config = dict(
    tie_embeddings=True,
    weight_decay=0.096,
    warmup_steps=200,
    decay_fraction=0.558,
    doc_mask=True,
)
Each number is 500 + 50 x the weight over its row's rms, rounded and kept within 0 to 999. Layers, rows and columns count from 0. Numbers have three digits each. The size before them is the row's rms in percent of the matrix's.

# down: layer 2 MLP down (transposed), 1280x320, rms 0.102, rows 732-831, columns 192-255
# up: layer 2 MLP up, 1280x320, rms 0.106, rows 733-832, columns 192-255
down732 113:457550568491471455574475502394436499573515472452554517527524536372484478491543439479523474503554483476509478536516617571505489468504425543548536445566450525523446557449534492541469479446565569
up733 102:509465513432455501534530490516467571496553405547529488526500476491477474566474504498432496521459500555486430459471501545489494575411471427476496421408467553521485522531600439403469436484477409
down733 109:516533502435511503565587419464520534493470513555463512438613513490444435485435585529539493489569538494504512487505513497443500591515518551499534555542625469520453527538467515537512459444528443
up734 094:493585572558544464512446488501451406495494420407563522474401517488444523525501597511568527500497575419575512493548543537435468480466486407489483479419403506510594571436517435616558445486569501
down734 091:506468457469435497519485547465507515507506485535485389482548525544422518481469465558451529480470551557510560455517494497531531497519484487500576498625617467487412395511516579423530548524447538
up735 082:586554499494551531531571586450424532496509591539428525497499555495533603509487540507526497508482491586442435584542468552536479475379457447482420491460533570544566519500473505512570552438565588
down735 073:472525419526487532427504426479551564435489596421585483429476491539517471430490454504503565548468491470508422515593512522538544551594579578502538411517509497585436449497481566507508530562554538
up736 099:446517508537441412498533590428509513440531444513533492509524526487465460393549557425501512558543458507467530572475516412508562433461447519433533429491502463513460460482548530477508592497530526
down736 078:523377481484504487581443488598578494479491562494612525574434482460584480559475432525478528441566562546540561530532507448478509479555552457556513451442546529479549625485491450475439507533503476
up737 100:512449476624506481443530507523506548473431457507482547416498553518519465486514475510530516517538431488509594525346492516472504492560541492500594490428469530517508452482510545428569581515520536
down737 105:482631543456489458534562505490451429505544486568489438526432513493510533517485539491493465512445454447535470424476567487556515461404461628487470526554569523440432579566447576539482497518520468
up738 089:501525419515569543603520414405440538479488601564505454475525583498459538603487457473577444463559451410462513510508427555467540543449585504572525492474523571550462489482492597548429560458452456
down738 097:569549565522447476527524522515494551453516494560531548560458448466449545465515557488457554573554491559475567490517449503421473461496384531415399594586492474485612469472531461459599506518453611
up739 089:494443524535525511494494418489635458462513468489540512488544490491413536535558582449375459467439574465498473513522472561594511492479508427466473502472507560587488528514541456611501458487372474
down739 101:494531581488573575552483560454526504549411546499521438586458564525520480412543439546457531470496442510518475459558534499468550563524455484505515565491508430452442498534461485486479512469493491
up740 108:445498467420471574474480591469521452567478468505382551559492557517534513499498441530493547470413501524517531427460476441490486437508471452486473521523524517565484505463437471463595541485541479
down740 115:534503474502534563517532471415578479536435500499559601513454454500448427608455513540515497443461478557560518481489445454431515456503502460572507452563536459505510461463552511473444459460493564
up741 077:452475468439487486431482625502404484501545439418447459562514532496449573405542593561428458513494551387464652463451526500470519491518513551512466589510523468481557537564594522492470475476482521
down741 072:571531540509465511482474420519568565517435522407581506426477535590493487532528538471439485557479520479549395554574501482464546512525508591478482453563473467506511506570466550583532517523505500
up742 081:551621419481539398477521425520382551426578428554450464623500549479507465569526524495468481526497499506520538514578541444503444454521501459527507595560465451466532542603509502577518525490417476
down742 066:569494486445435503526396542536443481491462555417514501502592521498465540462538417502567462453477508541522430499565563465577542521544481464530570466470546421456514527547437412450511511518512479
up743 089:433434436523518438426514507580566392450447499511459550444484423493394473499523432605421513507544533417504404550409516515568445437516573466490505479463499543516493485505529527490490568425509510
down743 092:558475476475480519552359540560520561432582486474479383485480516467470505534477582484493536540439428510460607458461557471489551572472457472487584547562454525543509447432495486475449478511474485
up744 117:465462483423490532421495449479417418491564518474592558465513488546514598442563375610486569508527490464472430543523490566517546535469492434514515462506509485576430518496424495479580560535450459
down744 107:427507474482450461493458446542540508511516479476528469349496530520453488512473503482600475488499538536539614569480503546447458532484490509506490527482401464482517520407569451436535511458452537
up745 105:495619558562493556508539507508461519451458430552463450453489465505596506448500501448517528407483461582524500490470538432464517382495537478476463456551560484506497491462449412460523460534435549
down745 111:566537430463517436493501480484517486508383479516375546510587467455461576473487490540496542377490553543343579508511447467572477494516554499552425491443460466437378503479482476579537497505486466
up746 092:534552526525492456580494438462516587568544446626470349533470541480463480564392495521512429558510429526507471463482482529560562514509517476468464587507544454493396519501454480549526583533497489
down746 093:508507556477426422419499486534540429475433493536593567588508509434458521461549515541427440433496498557499528511572555462516451466496521500428549460488509553444576523594509581397519479636476477
up747 100:483482554418459578487462523403458509493505497587539506479566426505512528519476447551516417506553485416527399550543538486476473465534537422553444476489497507470462517493411498509562470466547462
down747 099:545607481461631419567509506503478507446507500550508455568481586489503427548450485457433501453488471523487437542410467383542540551495536498547377389568520517538492456571566476476564513515544520
up748 108:545414462571493503568581557510480393454612469552535541529471463564595478460552467460413454554490545513427503445631556433479526402625504477502448493380485508437505507565564438524568463512580483
down748 109:448519414527492501448502511511541458535487406505543521491454476538467474462438583521434422601556575558444502493493474463546398505584469490483540488469539459442487511470473532452538474543509454
up749 116:490541430504426461494514461509464499427529382536467565480467404512511542519544493437500564509504523467507478523574508509414547487557534588550505440508512515523436471486494529512446498538559495
down749 112:439543508465528472515486532538501558561397412447549519505474491553428484544498542512437503510500498493457493505565519501565472397471553512511521376483589580505450488398521559386588466472412534
up750 085:431519617554585596498399527412549535471463445412517539468470422568580492435525550499524542427451549545465457556425610390558536562462536539589465480399528530436533515561412585458499547492500446
down750 096:535506466477571453500437483455455504546543552503611577556459375442472609548553547521549537534425520539491507500510454550517547435478508474583514525509483466504594540490628461427514536507550464
up751 111:477428550490488472560449532509504497381527555482545478585569526525460514574522510498522450536477419435474504487429483543531556586535457515421468481475531472551482599553445511549580494468408477
down751 107:498426464505504495609606504461572448416500517462485482549540537473428529580463442553510552466509400544474544571535525472542522519477466453470569505470493545496525498507558467518535530476515564
up752 110:513516455480431461614452566496411452514407529482534480548437557489505498426559474529473500530463496501525508474477530480524491540480523446449488510497431508412515540547496480484491569468462376
down752 108:447489507541465590601498535424450593524448459528395469490497509480586443526443539504440486484511459531490471509538473477521486484457464465464499545528459520467560521552492570500513496471448581
up753 097:570533485477485505506469541420510454554423464557602471455491434424450567517496539489501505553564546435529470418499411423599498517615477412443541538499553517388588422454482541566456500542594530
down753 100:544492432477527528530549507460438555500602473468447500493467559553501499452472548474545402565474515590434569506432509478434566565452548442508454403514416511533439596559585407432512442486599536
up754 087:458491465502384547445543482488481569539548567533550508549501489482507428594450542500541478477575455472432517446465529479416443518437564496578490504462478412521501459415503524517552553430547564
down754 090:470503526602443527463484534532535451513457433579498511571513544480531592489513481478555515487550551457507417645467486455545517501566525454414489510508509459458490521557527525505418583508494491
up755 105:485467532533430499352503547478578521545440467490520489510478463459504404560513502565536498515487512480512527546526429529529445516444550577488582564513501457514548498498497517505494567548519572
down755 105:516456511502503519509538480440457583496534530407590478585576414508555515463358514488457397517442559579550529578505494493457506536434487471478517502495475530487534482517561502531527534486476487
up756 098:395514577458480524563397563561432421511507478513461577475488577539468403506459513522587498413455546458548494520538484523501486436377533448445463535434503518493428569542518420504394476532526519
down756 105:566470611457549510420492539514511487530478465455461531492472479439553453501523422570570505545563573493506571535407501563534565508516494450501539458482466537538499557472489447494532406463589463
up757 090:497494484433531504532512525508490544419583509439513509368534519476421486515499511520591530526479510441544581484503477517569613549448583492516489598510556567505574594396495504549505496553510542
down757 101:512476525334490428516488555539517415566470620445474476418520520527413454519534497505529455549385452525473468472616508426511491452422571479486509583503524454516500508509443446494460415506582541
up758 109:484549585543447502469596427490503456473507507535512530568577628534520451501478587483493504478449510507547579474473471537459497558518540438552439563403573475524585552434484521502430439433510496
down758 096:528417465453576432560456539513498537538544506434504492468483400491390451537526455486535422511488507456498459542602513423496409432427454529534540533545422546519429538525547452504563552579502520
up759 108:542575492500503544426551516504508564601597477493536509516505519449457537505502493482452453481592588467364491483525569527506387480486526504573499450524452482504487500584486576448548530493502349
down759 114:368514482519441377535523519459492548509608440492460466502589460410489464471538546529524537486474562473521426480502481493503497459506544569542522509479375552509552454630439489529519636451550560
up760 103:548398455483497472500524521426457462464592479491609530490491435473556474432488426485485534540577475512538489430471473477392397446550511502526523527587500554484556357464514389601577496519534452
down760 104:484518436509598448531472512482534570460423475386487468341467537555397549488542559466500465498361459482484555506575472541431469536453517497418516554553462487453431519475430453496528536511424457
up761 096:556515579465359502510509585431521436496460394429448464499518449490482467540419565502458518431475512554565438516506475556561387492454453508465579457520503502384534512440520505438477479415536590
down761 099:470476408508575495571533495519484611511497442472472429619498505535417511404442463460474473543544420401467536497515480390439454512519506498499477514475596512536506530534510519528496508543474487
up762 099:461553462494525514506398535513482493545409519471456478471463478449487479561558499467426432379448523534457487540532439469605584547433553578510563533482605599462425445444548516572539518515459491
down762 103:574531517340549441456548469461553559556456439521507464524451456523506532512515480623534494564438443547436590440443546474473597437551519382455462415579556491539482401535453445438527519572514431
up763 094:505526486484512437508473488552516506608467376479455547476479497524468644512519572580458430492531479563426612517438498525519466520437536364524463515521483411551533521473464529475481575546608476
down763 096:424413524484459566554523502489500490570485571549499478514502527481484501522555514450507481468528371430466588548595447441536408456510526460504497572466480490435600622473549467525480466485474477
up764 100:572479506592490438533560438510519512502538495543514573425427427505524489484462530605500452462497520468519503483442569562593477429512545518530449561539520621500457453500591502510530488590531538
down764 111:522415555572395557447429401513445506522451487499603535476486452520424575486566472536582400605500531451439542531494476537463544417479469638520515569517475402536489503487605584532476528450579542
up765 096:606522533444524548547592506431512573484558505556581539536488584445481527542460487531495475505531521490477492510536492451403491481431368648573514508439513554489561476483456565570468490464499504
down765 094:490450495510448547573570499549561417478395482544416483458506455474500452478500431465473452444461481547505569524529497533561521471501569417513401437523580436527512400457516390385523563545607474
up766 079:484468529512492445432566515494499542481463394469457482557561543462514562497543608443477481425481544468555601451372410547443532471534429522479476685496477495462562448535599445482543395511459575
down766 074:443512480462450431508462526495529492542541531472546495381545398471486475518439378553578514538466405531512437422549547456511533505445514427499431451487490403426415452555482449506419540524432462
up767 088:514545585474494489398545552515442504543530509498398579526377582479552486438517525540507533450488486528547467515528525496538476405560434477529508475541577495529489531538514548473514566586538544
down767 100:500462445446547521558486474460461557563548540484477419441477472569562479408484568611461525535558537515470516525528514539512494460602513522578528495476459437504413515453464501651511451414474459
up768 104:454558489530459516508484387461516457480477524505528522447495588463516518525478480482468513490457599520461615494449497517468462539512504475460512582512496473551482528534422579484507498516500521
down768 104:474586460507539545486503501458490412515498442561455488516568532424471536385558541483509498452538403486465398512479462524504575437577513597470428459440603506520542603530529365466437543430452580
up769 099:529506523608505538632556554604594437562479488541426537499579489483433597567488540448430463439511412497502445524468512526578611592462526408491502465475465438520531518399547520491464418468488466
down769 102:535521525454525516402487433529393584431512466543475538535504538596492467444526435541551574570516552554494491394518456550488501415494480600367473546467488532455558426615581394599454500486464469
up770 101:430496548509518449504540536496498488491478482456533511423428372550528481550506569554404481534482525535562505528518375550547543453402531483419486581514518441562521523513438553594466566509524492
down770 091:574479491502461514461470478548498448453482478506463444500639524555570525429518483445634478506471522511435492489475628462511439514558471436535550463472507475517455515503537442413566459466451492
up771 114:489526429570466538512554485478470544536609571481537534490462548539557510441528450506456468511579513579435500494477581507347549512524489511489519507593504472508538475583533512520460443534480529
down771 119:498581483509521491458587576519569550497505566549485509478413484502486522527531492430431486531561509536561580552512572505450531574493471536537530510526525416500488443564487525549466412441465526
up772 092:473535520458539499432473452507527583479537442498456492520519500470432574489518487580524634481616532472523496535527500565513412469561497552499495370503527460538495423461504488494507510548492483
down772 101:509510452469513454460515521436467487552494573448520441467502526350494556415532563513522452431549484551511484476560643418416555468553476550514513505480565534538439422425533538448459414432492445
up773 085:453595410587472566446587489574420502444510485448551504549427481467512487450518476519505490487534534447420516499556456597459490471483563513556544472551457435514445457432514412506568563523470546
down773 092:528521553421560425531492480460510530488509559532482464506538558505475516470397505484393600513526461521565498460516527563539560546459540520488541443415505574539462495470521571466488375509525381
up774 091:434553444481523510470560561554517527504515409437430540528499486544524508470492539494444483458525552438529536504554532564479442491434489422397484512451472510504531403598494488454484457554510538
down774 092:609475539483455478499500433470460429463430516501583487487460494498500416495454405512488572540503437508414502514402497397473552468548472508624504453516506527532466554420526528470495458542534484
up775 097:477570487606483454585433581417464479466495607539562489473514582425553534468543528468520417483507432519532569501468403432437524542462567454512409497556469504462514570391496533517534598536495525
down775 097:482421498436491538499481502487570383565537456520557490457469470527494566593496487488528493564495691492412572523517461539456517470435443548532504564486483417456481513544514540547526496483536463
up776 111:504476511542420502455517539549511504512471475562531467515419538483450460413552460466422509514534509472437530523479547503456470471477468533541587500414549514527497535483458486556453492582488521
down776 115:507395511607521467479528512554539376497522467581400527561577415595377456489569592483565547527508465448412521454541484577437453503451525556577442501491460486472522533469441490604545549548428474
up777 101:562495556574487503449508452498475434441517465523490481647586526456487483426504551499575516485501502572458463522589549468533461454408395424568555650438505429527528491449524543541432466437512448
down777 104:565513465591504493487524492605484478568493542490455548369416532528603439625427531536464569525526490470517472480528518491448602504503564490409533426534441548473546334503435540491467490584522427
up778 105:459499483517507497502537501503435485439585512438453405478490505570546534458486564403455444558502463521474480444567514507580476551543575556476459491438550486426511491452519515423494444553466438
down778 104:581505498442466462461595467442533458556467419504583495552522594513495518552407576528549570401455466519419443507442521486486557495450401428554472481498490425562544576414529408520564415441489585
up779 092:541472531520488445434457510471433534502486530483513580470566548564494498420500440509503607492622469481503433434496444504504416609564432453444558547516527545427475401493418450590469513498426535
down779 095:488512504449545536559477469486613442467498459503556367504476507484513522524512486439428474482335493509480476535513566419495515431401536511586422530507561469531506550430586540484573518410581454
up780 110:498515490508537528449476468562576554474572513501577472442575437493445465545524465466513548522541508463489532512542490526482497469437504526469519531544518608524579467481589441531452424453490459
down780 106:417595484453489447442503541458484437520555557469466542602415455488581452538555493481504537547486548508500560446465385446511529571569505509499513536453576550490508380555470521507507537448435595
up781 099:503439534483540529440509507497475486481560513568471321563470597566472449460499440522473569424537590500508519429462556548484480476498527459444466472557497468491604515510411490496499483568557430
down781 110:504534564452478455535508452507523476452509462466569497426573459596448524574552484520488557465479586440474503552386398498504497488519524504423506537528540462569592554481472492504554619508471486
up782 078:539511527543444465520472516503511537562489494436469461531511439445510508501591514479467430543539561439460592516531496504503521572460555561535471524577526533522548460528530566524533474442415436
down782 081:436476502519467424438442453572476461490506477397525551546555533589540573513426523511511573549515482519504424574482513487537534489504478518474460579436426514542403481497434484472504586474419487
up783 081:516440507480425473520551461515499433461492539538466536478518534516514435461579483520574547595489437444525469480343464441488449576543530482529471486495495540569421485591529422448506441520430462
down783 088:473442416536607474479536516542578566551532466441530454506477526516536543482460540459527488488467511510437503622515524467470538525463487512510546442470521428523607492406441462489607463614521449
up784 103:412477447510508518479532445547516482485527497482542398530554509488439464469516407547463511399548475513570495508480567505480484465481479543454495605430422549492550581490529526495515526549610536
down784 106:425500560438476474480573471455417548517526481514442493516431497476476502439456548513442464478413498472506442565616517363488531462503433438418478499451496461450585500547413529512477548430500435
up785 135:473592579539485458481478478551440414524474467431563545458484463408466385497373471556375492523617595482480508482492483538521366488461491525414555498551530603434511529519501506517597502546514453
down785 108:504497549360573557516532360470469574458528457422548399454519560572479551565445608542436470451501527519361562533529427497460579527394562480519535523517421480594494603475593409427467445517493512
up786 106:528543433557438501526529498453469470482508544436505495494510554410503420401491380478382453472521516438547587497655529486520528540490559507489487478583527447477457521621507490541403551592535458
down786 104:471426432521557529469465523520492436518547424537469546608586466595558450556468574484477489575439519489423505446446471450456441408497420426482504533482490593529493454438480525482562592420564522
up787 094:596442466505615569506498457564524480412419484473577491565583515476454500500537402447497478560498513539550515512519444537519514461502485523568440520418412488470566579461448470485423546628368432
down787 096:515466458525529535453494462406493529538483464469441582485411429515447456486431655527459456442581500439503502498603548444503456491436559507516470448472542493562545497468584446552459546487540574
up788 101:501518536471515426551469503609398507533520515469477562491472490579465397532514569448483560476557517412552540549540380499496540530389444428529563491525515536589488530486486462506462547566449493
down788 096:460469486478464513449543386412530493438509480426626455506547480498544584602476450552499521504439472462439534445455544513456431478588505527488481484522548440556475518402516530473476482457501490
up789 115:546490413524491492481557405515504542469502544462465455491422506511580502445507427474549520478480552523493478497442486568497539499438553512528501565573566580457505507441450541533541500488396484
down789 115:524529450530469486570454512445389459478550459430548416517539519547458391451454609466487587487534554494391466442435457479461483523514544516482478522512438536470524573476503534519539484464445480
up790 106:568579473529563490521562352465387485548438544489615567447505483497485517501590545593520433467600457489493527452582495602576436499604543470510517493589458496550514603477552445475591521620544447
down790 102:460403501466535455459517657499563414496552499513530433493576507525532561533418485422518518584402529514494480510453511488431490507447498519451502451496522494520481491624495502499437487395547577
up791 090:428489514467441440529572499454494507534572500473470628518526510411382543585514468512543483459480481483464507523486452477456518468464513583479537445528539441430503455464603546525538420568524519
down791 092:516518481577554536483425508445528461475435524485514445533515534504583496366542514491530435529522560553584587513506550528570429467515510418506590528435460503499535508581504573554442605459534543
up792 090:571523575467452467482428507517550536532488443535492469539536480505422456427479606491484528392555567488498503434434511527501478474494584524491486440491543482548505591514481433497413470479484523
down792 095:419532512503536511493578482496422438430505557353511469456478498497628463554642496581443494549479458554453514499570563435482450467577426425549521502513530492518519454368495494469447512468453490
up793 090:493496517524405569517571538435455514453486483549473505466521473557508497572484489589518501545507465457470508516549424606506549506475478595537520457459529457509539476481496505488490523513500621
down793 101:537514429439555501556503498529575431486516521444529465496628558478567519534443452534544465474467543529529429519517579454490454440559553464480458602459554480472573556496539510536524568493526454
up794 102:514568472484510520543572500568509554411489554493454551468511493540553532505564489514405494389450455515539452567470513476540537555506530448476491443518500563427426407539491523499474493504593495
down794 102:477538428523501421558447529526539484578585548558453496472448468543476477547576463520458482461516429435589536561495526573478455471476480499539468477455459466443480543509512517517491556567576486
up795 096:468487480622556577542491448478498489492527463505573444457581460468505444492474461428565535545445488466493420471585433499493534531479431542554494481526507390435487509527533559457507494564517439
down795 106:561445497530571401568534437494550540505471565485546513495502562521526544654524517501507477553449474494483513516459447612445477550426492517568456508497490452377616490579426593568472440476535439
up796 097:485429461524497439504410393579506499464437494491464556463479587434609509499485561465596512423448491502473451500444541509408484520543539424523524483445550549549482526436581530470490526488472488
down796 099:617542542571477524474573571528531497494534531527516489622455466531430530531534460534418474534553541536562544510596425523549442507446487566491449444547475430481597516502479495470535488512518440
up797 101:459473513540470566603517457535449539499463497478556525517462607443559550453509573384419563400555505500492444438544495507441455528520587465462511443404494468543503531477545444546530587511507492
down797 095:540489478536516462470403442423495460539521484462527504389546416605432440508472492583516603556491524478486538603460438509569469439498416540573490546566507551574497567524447574505477544592551526
up798 088:405521435515652549450478407435537427435499481409460558513521467461399568516444409547516470441540461639535617551525500514621530429451524536432495614482539506475489486482502512434496563556514500
down798 093:517484530498417493516471499462465523487503497493450443429451487581561507363521573444480466519566538454473436521494503512470538471499468458512582425511470536480426483439540416471458528415504491
up799 101:445457444490481512525529490305506499581589496575465519477501506549411501569511501504465528532412449505548505552493489617470458551452491486431472497455482501463533443522534472609421563470449521
down799 100:572518498485613565507457513522418543487487571496498447512479540518516510491463528502450535414585485516525468470563467421619439487568514557457546497536484492492568484528461548417511463503505525
up800 082:521531491550530527546495508433458480488485489589485618456500599400518485614503558531526557494500520460523534549498528494432465513584596455445527583468487517512469447452446495488566536513551545
down800 089:509459393456519438463495471470554485552442511363494387425529424576490511465433554601478499474498504564501551451503466484512548494418487569543468526528491421535555533420606541600493491576532489
up801 096:619418462508446531465622441473547561494499505530555578561511532527363515511529481504574538545488445599527528589464451550494489561617542562502412465484610496475479500481473521460598489513492551
down801 106:553451491512467486532567488479549508491530527491526480471532493482415520550517541506488439565547495606439539477543490594516434497504490524524468473521494510476526470526430587562438494620586483
up802 085:507450499570552550576495596473442462536435439569590519462555593561520450479550464439548417476469526574523556440540502516522417511472510504435433454428501535501524491478480451524567441431582545
down802 087:394492530525562530569442529473501434528502550429447493451492433594500490611552469479462456442452514503538585420574579463506458454452518445456597435597505488467509481559509515448471598513465469
up803 104:445612549556496489477566452508506584394514501525481572526588467484476504553559538468555538448540497519526491498425563436525491555576541516541449527444471551473509424500580404498517528500543550
down803 099:552436521434402530464446508607443550502484509533561486505469548506465498528473372527495425490394462495534591498440513561491554473518420468553542459495461468491526459489483524501525533450480480
up804 106:453477517585500442543476469508467477461486485500449479554539417485464416549418444405393472488484582578496488547523516559556521596412529449357391601617506475508499521513493458485515524425513458
down804 101:491524444466512417516591452485482525557513554512518506574516459504589434545420493555485477542500505496496548430392523600489448547468461399448451504492515515433596520508564476506520519404527447
up805 093:440501462556478499376432492552505595496478452435628505515554522513616525416540552456474482491438447543554457476450506511549492532578617417500508514507449553362501464458472507427584479567472454
down805 098:480521444485568516472525502501527479505497521483344530552578467541503552514517383455537439532446583525495441480524510541545421551489522501458556516488499414505493488544477494564458495399466413
up806 127:559508481506420562552522521450634418496566559568470590508460519467519414515576440513582481463479502506545450584425408448515439462525494534481441523461519540553481464438536474485602463509508585
down806 114:465458548448456401584491595478472478424489577485444613528394426413595417525472521526432398490610494509508496506510502533527518423568485457537391436475574574481460514539362486485560453444488501
up807 093:432579515517528491409474478473556470546517558533483467464553499519487475545491605450501407478465522562473508455523478455429550476461508414463450523518539525459475534502512561475423465590463566
down807 100:481409547510477671486336523547482544455535542514591512459539542507476477565489524533490555604461485408519560536518468422533516506384432536521487474542461540510496443505568524593501456504532507
up808 101:436487434478492630556528478563553404498409465452588536498446438467494599499513501555457481466523507460550432398506491468477509476425501462495534527383543457534549548398603533492543450501518530
down808 097:538533512496524395457577493504496490520594544596510517482491549472584500500459530427482500548512607530410466490481482560495436413528555484509488424540430541453451478577446440521571568554520403
up809 102:386514502483430479497500570531441504529514547597549516554472497519571436493484492550390448441505490471519475480520552567473465439470555464478525539599538429492499495542493575566495568487485544
down809 104:485515440471520511463521454422595473456507427502523532541524562505484415424499506548492589580465457495529539498400541448508441552423485529556397550486452593498447491611531416504476447561527522
up810 100:453522471534528603464456547426584525572490542462547497548582554504465559555499486561466525482462480468484546431536571565539485492533509535522515476595476545525486503457559445501434506599561574
down810 100:567577486508543470537552469549500543502497471482446510533537581455540446447491481448541502439459549472456519648551560521520542517424519515511465550522438484412517485474541494470581530530568479
up811 108:437501512492380484483563477460559471482558610483467490484590596527479452503438488540496514530516423521477543526488545552515535472524468453536500458508513483437506522481491492424452479526521422
down811 117:485433392439503491503569380500490464550501434416496566459528505533482546513506439508540552478519460527427476466518421479451533526555507477533507570540425480475425469481454475481517498516559424
up812 113:450538529476500531415503517420515488471470558533487526467370550510546514455544546487498472472542438532393516445585506428565472460429547515490499450538471488395559453483546529423429402548447524
down812 115:467512541499541495513455496490501540540571423484531531545547583415449459485439595525536472521475462491449474468490556566525566460446486385515431549553517491506580600474589521584519505525552480
up813 092:510501439531442515542459480563515387479535548510533540523503440518616569582556557533424369507485425452437623562532565489560440508483501521477443513485461537588477515493439474485478523530507555
down813 093:478441454500368485541524458457508516462559526584572434584546420474484544503490453457542583534521467476459437415542529470522563405524426476496540513423489497555579540569465417479442469468488464
up814 094:514493531513500611492478454416556462520537516427512425582485492474511411498453471426508551440472522489459431490438447486484527534590518429448554603462457560412425395426537484461562577570469549
down814 096:530415489518501374484465412471464476393486438628436509546516447530679568536559592535550445550490542562513469540542399499417537471447533527490509493448459503473513503444513519478466503378441497
up815 101:569498583419576428497498490491467479440492594538493567545539449475482518425518464580443562435561493442454425570482536553567545519539444473503519442593506485503602521528437468527485565426508474
down815 095:410581561526474533497504460656592528489426367561496467478527535549524508452547508375541474488478511536535533449467542438450591490464475554544461486473501513543528465518552502510409497548434575
up816 114:505494480414530448529453576525522548516659481560581421450518442623518467465568373486577479491499408609511519488551519421499588467441481427436464567583484506453565591551524484525574585557525521
down816 117:437512517452471448500492459519452467531526539565475468495556499551413465553526471472524553479453520418417488508615471487472407481446558517548494554521454504649398538575532513442538486512529507
up817 111:468564509487535561524444510491548483475531501515511468371467372516448517528548534430445434513437582478472515464463522484540431585510554514515499484465510516493446589467517600467467379558452501
down817 115:527406502490500551555449469519480496498468431529556572412453550578498475523522520454471411483515523445470454425520516402389477533554577391461543417442435494434485547518496497432537482444434426
up818 097:504509465440616514568467395408516491478531450524619537464572503468513496482450408573547455510556505494546512559590537492493510569511510480467499581485525534447481504452455506386483486504500423
down818 099:564425518525409502490615469502480515444512471544479551505495521512499499432495538485458477572454449574492491384474495439453521490513479516517525438538465421475489492566567489452428579523484581
up819 091:501478485434508500478605491509495518556503610507533617548602616517510546508519463579544495466403511465517506515493458574524537521542658535505430513444420535476496491474520493601543510467542552
down819 091:530552499502506442510469514493574509484552465475517473600468531512496498465526535486460547511600575552471456507549559522501578521436324417534593499497566435485554558534562498461494576474423540
up820 102:556479508537497468506494442521466444559475494451610478482495482518497570475532509449530440516458469457532436526474528462500462382431489412418523503482554473551473472502561473498459512487524493
down820 100:509450468497455463566557541469524609525431475590369422601444436530490497525459432496374499555488598477433547545473469504528547486499440504558515536510456443472623528426454421508467499473498481
up821 106:467498642529543481521513512518601452511451553430501452534565516459483564530456487530554447555456440489567568438476455371617446619366493472466457557492535563527479526400465510360470456445442532
down821 115:513529460587466547537454411473518476420436457498527502493457541481474539515520476415648473485594413403496568533557515412507541571461510518496521570616434515534522482483484463504470446452468566
up822 116:538481411543490510528573473439517598473509505508475563508470509585463439438464478570543586488551500514583423559584490490519493516463518434554493475466569424435493533512495498506468473512431510
down822 114:527490582566553505440525548473541527433483478529452585446484554491465506563500547524515625523489474508507492480514514488443465494474557532547522477588504503438543525484514474527459425557508479
up823 104:476521419533543437462501495459449481564598553482490498538479432537556500463516528465505536519479462557426543348463425489513477523484511445535418541493423523426417571427591476479472511425421455
down823 110:623577523516436414473473484414523598536540449487497530474495525517510502568571483419536383531476533392527549505448589439556458471491494522515543480480523438466449448563491451497491485461490567
up824 091:464489532484583520530614492531530451394555448566455427525505454485459491455502536462573453492540597574476502524475432414484537538391499488570479461423605489432572481494520495500502375563471554
down824 096:510432388508525526501522552509615542424541452545566538475615507466464460499455554480501561480478520580568583476471503559489377504449524461511523595437510597474390578502551410481573488450439465
up825 103:492472535495562511497530481472547494538532478536569647476521574488463436562574512526577485590557423458582429542571452461517430595536492547502509494569512512450477561532522342504474468440442474
down825 096:534456493480557508516493507471432523519485531331385393586442513519551542466411494511474562549402588531473521571517552530449572476362521489524539529525513448535509430441483538499533537457573591
up826 086:462558567605515513496528509462523525516471526557557496484468533442569492539488462505532528485452435515540511447483445476465565508478520565533479527472521422432520500524506520542576483500505555
down826 087:580430452496582419513412523493496531514566502485468435503496499490490603543416509501429571479538558492570537511536513473456479448472481457558512544516457499578465468457517519537540587615600521
up827 098:462436476512439438435465400559371479469518538514571471482488429485422412534484462536468557572589443511459452472397502581460548613464484548568514615495502513499490542507447542582503484613473471
down827 101:508494603507534527573574577465477490511428554545474598549508560468521586543460513530553473455490533534551439439629487451557494458445513639377528509601501516457548431453481464552526434568593501
up828 095:525467611507560561507506642490458439488444537447505467467448488502494449472438550542464520513551420549444604460541562536463661488518512527661467478545496410569505488515527487570493533469462558
down828 104:511486533448486482488476457463518527426453555555539575452456439550503483381452498445521541475470508477514480517536474573506491522576418490437459489477517534481558474470425436458461486505450521
up829 083:506446555413480516435500411455397478492542546476471535403495506544474446395507470538500400541459499549526588544474563574534469530538456511427522469525538487488496501595492562579514430496533588
down829 090:559431379485487499481491466553556543493557567427498476487537603443476528451595446514516503537531465478459357534595469480458439510570532507494523497501495509627467520414447500525480585541365524
up830 103:458544457431569456675548570456479450485518461412497500487462469493525448444500489560482485421549528486544555569435409496559602590431536503509490546480448439534562402501455453527600520531491527
down830 110:554509455483463513485526515449478503435522409422482427424427583416519484502393453388507446493529575474528504535520484519479451505483467558606475498483473496573470543577523568523478529446584510
up831 098:656543644521514544604536507526574551425471527544513582521489425548455543449495545502626508503510505456562485496500527484458464531490489463472518501605485587498579429505511438549519488542509431
down831 104:471557517459502477525562585521568532489405486469534465408438477499478516462468415476492544487532400402554501537534552547422527398468538519590431454502464356462426530543489572431588507498434517
up832 105:479432388471538548531469466570448425461446534627530459538527445546487535485543496478497485530545429530526418517470545506552499441574492575497524460447515484480540519523529486517485506450466561